Part of a small language model's weights: untied embeddings.
Each number is 500 + 25 x the weight over its row's rms, rounded and kept within 0 to 999. Layers, rows and columns count from 0. Numbers have three digits each. The size before them is the row's rms in percent of the matrix's.

# layer 10 MLP down, 192x768, rms 0.122, rows 140-191, columns 192-287
099:528504485477459495546496476542500489483470478491514536520501507502529526474522521459456514536524493513485477462489452467515519479481519518525491446493522481483499522479476483497514466533474554478497533517535530538509461441506500475483527521487510529498504543490507469520478521491484522507
098:480490517485491470466511502494507485496530540495542506471524464478473514516460460488525520506455477541496482475507496484508487516488524489463470510513484539517486543490501503469478474509483499488485490488479486517521484518485464480547489482510491505523525481540484525525546521492455531492
101:488466472482511470526466524496497491526529557502510476503527472520496500475512481512476483549517471504488510513442500520516462473472529504508442500554483499478511519487505499490498481495496482482486527494480503508493481470470526466486474542500479520459526518481520524513480533486488474517
098:499509511504492476502517501506470512548501524466472528452494504531512480490529513490509480441497475466499520473505522502518492504534464485543515524499515520516511517531530484484477473496494473511476449485544500471518490516509508491460509487507472537492506539499514467481482520469474544503
097:530508495557486517477514525534503466474527506499524508499589480503479483540533510507460520482519512527499530499475505481511534482501492520544446533501456515525490448521476495525521537491509500574493510479513497505503457538491459486530491497528508497494494470487521515528488496551523508491
098:458478471521495525485520502514502576479510486478485487507537504498498503516480516514481522480494499502500507466492455533527500471476529513525476500538470430525509495533444487506530506479510504481486481508497500532503501483504424445504462484544508510470519498463460531529498502501487538498
102:508482452440443479487533508517456512498503472501514485514497506509441517511477482496444506515449472498503456471506500537544573498460488468467501476463534541511532497539501464508515491480503461472487534521485507513514503531469476502487492496490476526489499462512506482484514521514507522478
101:533519486497568500501509497524483525494517506539520511523506523536483529487553532509489508474508498536511502503493474501562464467507541494515483530501523518487488495481519537525534510518499486508481520539500532492516498499456470457497467490503533517492532509518511511533494478471511489496
092:481552499509528481537470515511490475522496483508574523504501483537500476492514475505439492502491530512463496473514491511483510507517479485498491504528489476486492445456447493524513473545486486480511449497483508527500516498485506543476497496468509483471524454488497506511508550519489545499
102:505528500516551474492524538503498474482496510533507499507505513498497496516498528515469474476487542467482486517538485501496528496507479515489497508485504489512464505501463502486512486509491485475529543528513506496537478507497498520490478532449521447481471502493523517482491516534520486482
100:559509513477530478540498508495516482519535487495548479484505516476527485503508512501544510522489494519518452480526495520537541524545499524448526483536529457503464519523501510534491499481470479481497487507529518536503507500554543494497484526463525522489535542505509517468485474504533485488
101:480523508471482456517490495491483494533447517525498521479509507516521512480521512488477501497573536508494490534527495513484496447496484510514474434485446512498492510519427526457563446529510501509539528489504503510454492514482469485514449514487492481496503525488514546470547521486481568437
101:514503519465521508511497525491479516549546463535498533511524441504531534497560512464468526514453524440493509472522483494482510498496522487507507544515525484505490537488501480510525495498490472478518516533474487516523475529530450506514484462488508487491511468509489508456502479523485491404
098:504486531502502493504518493541505486519492495509525484477479490530470516485495513517509516454502469484446483480476480448503482494493497512524525512486503486484471446496514495469495494540514495520542452511521515480508523507474477506454500510476513510499520516514497481485452516514539509536
099:471552485481516483525528501490525523523491491530513488509517487547475486536479506476450509498494510493537528493497543516510457501505494504511497514497515481513480446496510510545529483486487472490515480514475473486483497468495495540502515445472561475519480478487509502536496478485496548486
098:496496496477478480511484500504493464507484515463532527492521466488508517499528533466502543510486490542481485490515502517536519445514531516478522478469491499525513500485478502563488444497498521495519454482485510471477499482540499528497452502485525510496503507519498505456486459494499513527
098:492470491502501505501515475538515504455433446472490507543465538516512474466519510463481500571484514453475514479524513489544491554465508494499525493547528503430518502497514484522487539504526527454477493484488510483488522529525512501484478532510504528509512498499504540436498398457503475508
097:508481505495501479493546512493533512540521439472515477502516548539479511564528475482522522484500533511497551536490496553476498528498476510525542483499485481538537454515489494531546493519509455546449479519513475513455493497515444479494512473468477508460476497514539491472529501478494497492
102:463506493512468493515496505469509456473510495516511475534487477556505499478486536516476504509513490531500501507511556490533475460555501542471494501542477527459489457495451512483498519485515515508486516483484475447514490467504495493507502508521509465548514491497500493544494500516551498510
100:513475501493459486452486487458487496510526480533517499467438483464494505482510485459493489468540480516518486490520525477490517496510493484507500486525468484449459480461483487504514506510498544490501497485488504474479512504476469483491529509587487473500523488527488468486507506556510479506
099:514512502551498482499502511492514491463490520506519479511504499475535535541479497549492455469526525490546532504523469472482500491489512536519542439507518477521516474485507527467468503505501542497480485496471447459514513509500507546534505487459530511518534505538520467510483489488508480526
102:491517503530484486483510488522535523564485463507552474495503545538480475482497527498525516514482475491446491516511502495534489461495501518509476492521514565492506470524525487495470490550494485514464490500488507469501461507500528532506471512494528514484452503507457463513439496520483531502
094:472525513502506494488480527502471501518512505504468562535519504535526495518525488516496496489538523493552481555525488499489502480511470496467486481486481487511498503495534554460465524485503469497461490470474520494532469515488517469486486517548515542505528470539445501554464525468507510520
106:489468491495483506513495519532497516468500508494491495518548450513496486533475481508464533487524524509517557507499484511498514455476506515512519495524461469520485528523492549544537516495542495436559493495514511473531532521517468528511452494504535487519517488466505501485495492474599481500
104:579494504491453484541495487507458472509513518462507503470506472494499466531552557474471509493502519508490504526499487538467529532509526489491517506509534485482505519478543507497508522468506504512495552474484510514533495478496469488511462460498477521538491533496526496518500529516476521495
104:496507514502493514494489522543487484523531531485461469468515536499450508520487483506475517485522517477536513555509489492458505530500464519488511506529531514452491456480495522459503562513502540519462512479498475491465491459498483502478532543452527473473496503508496536500489487443497517532
098:504528500488526494544501502468480484454471526515485496485546510464535491493489484459509506517483525510478511494533490514475529492469483511505517493514497470499528493490495504497514522522537512516523502497481506482523475505486499501519514508521483503477472515476490478517548470547524533539
097:482549479485517507513496518488507490490529529525483545500552509468474510468511509493503527536494473455497525496462468505511528512473497464505522457466486522493497488534478496518521475457524483521515516498495483490519504485544465455495477520508491486486537517507516473483483570489460497527
101:454462478524500541483500502498495524518471507492531484515498480482512493487506492501508454491530487493490492457488491512531519481539500456492537504513471514546504497489505462497528495543511454509478481493505529471494490477548479499543481475500520457482512451489526500526503513492587491472
105:508474529507515535546521464490475502521485487496465548519517531528509497523499471489487488504570481529526533486483463521490517506508534503494529508492482464515489509515509514495532516511512493506533465530517519512528541484524478519484525486483482504490514495527503520531498437453503520458
098:475535496484463496492543526516486535457486528452529526497458522475530487491537498505475533492501442499514495494501504469512501507504491478492497519505501484506492528478514435502534500551493553451499473540481518462544461510489551483475524489537500504523491481513497496539527515469533510500
103:498505497450466493469511517512491520502516505507459464516478488473509506491500495498470518510488503526490510500545503478495490513529520479495509477467516520505484536549501510425445475490470503542544493527519495529503495470474500488497518465506484518513496510476507478504502513490544515508
102:516494495425502500519500423512498485519475502530514514494508503523545499528481453510507532492499476517462511480488486525480514521522490474502510524528509522510525550498478507490524497536494502505453534507491554490524532477492542525467503486464505501544542481507500465485530496550470495533
100:467520555511514479494492544526535504469497512503510465518454511491532516486552478522469492522491500500544480494477510502511472488496510535555510521538510473517529525522506542487451509553519476481473501515535520517516490477539497515522526485479532517529539463532472518471474518427458514513
098:545460507483522483493487466472494466498495472545512486503518507459481512490450483536484514511458467522498490479453511520504502485509503492498537501514488512491475520565498584472508520477503464513487483487494441522527521509504458490464499474528552474503548479499497459518467477496508495499
100:500523465463526491496535492501461489504541484545470472509506504508552508481457498466441497480515529471521504487540511503539542547495530493499467489508533473533554488522533493510473442492479504476483511474467492496510505511493463513525488485506502486523478497508505550517535489525474480486
094:466537507480476496472474475511473490558476505493512490499451480508455479491487522502503484522505487473541494525501496498507441471506504492528492532500526529512490514520465459482497471489503469502429458498505521476501466502557489535473484538510489475489526493452550485475475472485486501493
098:499483513541508495470475516495484507533502521480437515503469484524502522531486504507448461535515495527494504485513510540515500521487480440517507513469509527539527487450465547466515478445514496498473535523465508528547511471516499492534551491474451483480518522522499499509527479519495489517
103:443496524496542495525487455509482509461479492486504516533475488530497498493501493483522522520523529514465533486495492448508482500497474490489545506484453520514477490501478543478452477536498495507476493504482508557463471484486492520455501494484533490502501502501537483533483469500512482527
100:468491495525498513549502464540484469492528546543514498545508547501497514475498509489550496507491482480467506520485492521500527459520535498510507518491509411541500524494498510501488536496539536475525469475509505451469553526494521472542531477438546478545519514484508500496474498480518535454
095:506459512509527493523487496520496494486543498527490484526465506428515514503510463490515496502510513516515514490490535500502489552521509500482509490496481475507516555500444555466462502523494451541509498513480523469525461531518459489480541465515531528474498458488475516506520494553509449489
098:542494543533513504517486473486510529495480523465539492482497481513501509516475492497460477503462471467486566471484495522541511513481476515522493515493515525460523467518500464468522503509519473538517489537502508520494483551490519502530508510483492497509491497533507522518482463511513508527
096:479520523557505481519481511523496520513473487463518468516537489519481486488500490514561522514502520494543533473495525491502503472538508482488525484444459501468492486522484544486453503518476502468538490517526529474502478505471454472488469484501496493523456520494485524480502494450543494492
102:462539479464524501498481546459503503523471507499518472474477496507513546477499510480496488477521484513517494502499528457495505493519481536548473498475497553485467533519478499482530458522525563455551492514507475465500518504505490501519492447476504495510515502496529507461525473570521514487
097:509466480513547474478507529510508489488516486487532467506505540482481523506510478514542499498465531482518491478443485498475450521507506496447508512527518514487470484472514547510484469513510516487482534494481502488490526506481516486457441485474499499526495489470493521486489525530517478503
101:507485485509457498542482449466525543484513502560485487515508499501447525534516503494508543508510472488516517497519522489496515498480489537469519494458490512483489475519416491487505482471508476481480470542474442510459478490489499542479492502518527482452536526499481490495510504539515530533
102:528520512492491521517486509508498501497567537456485492542501491513512540493518516507479533487485499487493541502465501492510458514486501475470484520508496528507496521504530498549401521497519480555550452501484499521528534507497482509495530463476507524514483462503497477504487492477499495531
097:511497476500530515472515514480515503451509524517458484489477507520493505509468546479539488488490494470485477499494506488508486494487485471451529497522484493505520549462519482477463521492492457497516440508504482531475480501477494536457485505543538501496535499509507498494503505483526498507
099:511512504491512485508464530545506496524529515506465512520499486482508490457518462473540536499530531516497478509455528527485503496507576484486505440495476494530473495473509463516573523507486489496492495498483488467484447568527500493480499501518443506461510476489549475520521494478474516487
100:516534500496473489512482463477470502540463537505512499500472505472520483476488496513515514531517449528509511470537473444474518495498485484432485516468510540490510515478498475498499474459496493548473465507527468501486460503467497504474474462482530485533513518520538470448454531503498517521
104:505494504493485520488508531477514494488492524472481519543476484514515483504475499522491499496538511511509488494472488493482519524507474508552488477513457485482505476511508455500504539499480488538506457488489483479489494471511463475542516510504513510523445467483499500484518473509526549472
104:518496491528490538501520530544502546516511498497509499504509472498482478503491509532533494525521468538506557535490496480514477498523526523519522491530498554538483476531481512517492487550525511512504511491501520481518484486497546557510497506500458521525495494491494509510516520481507490463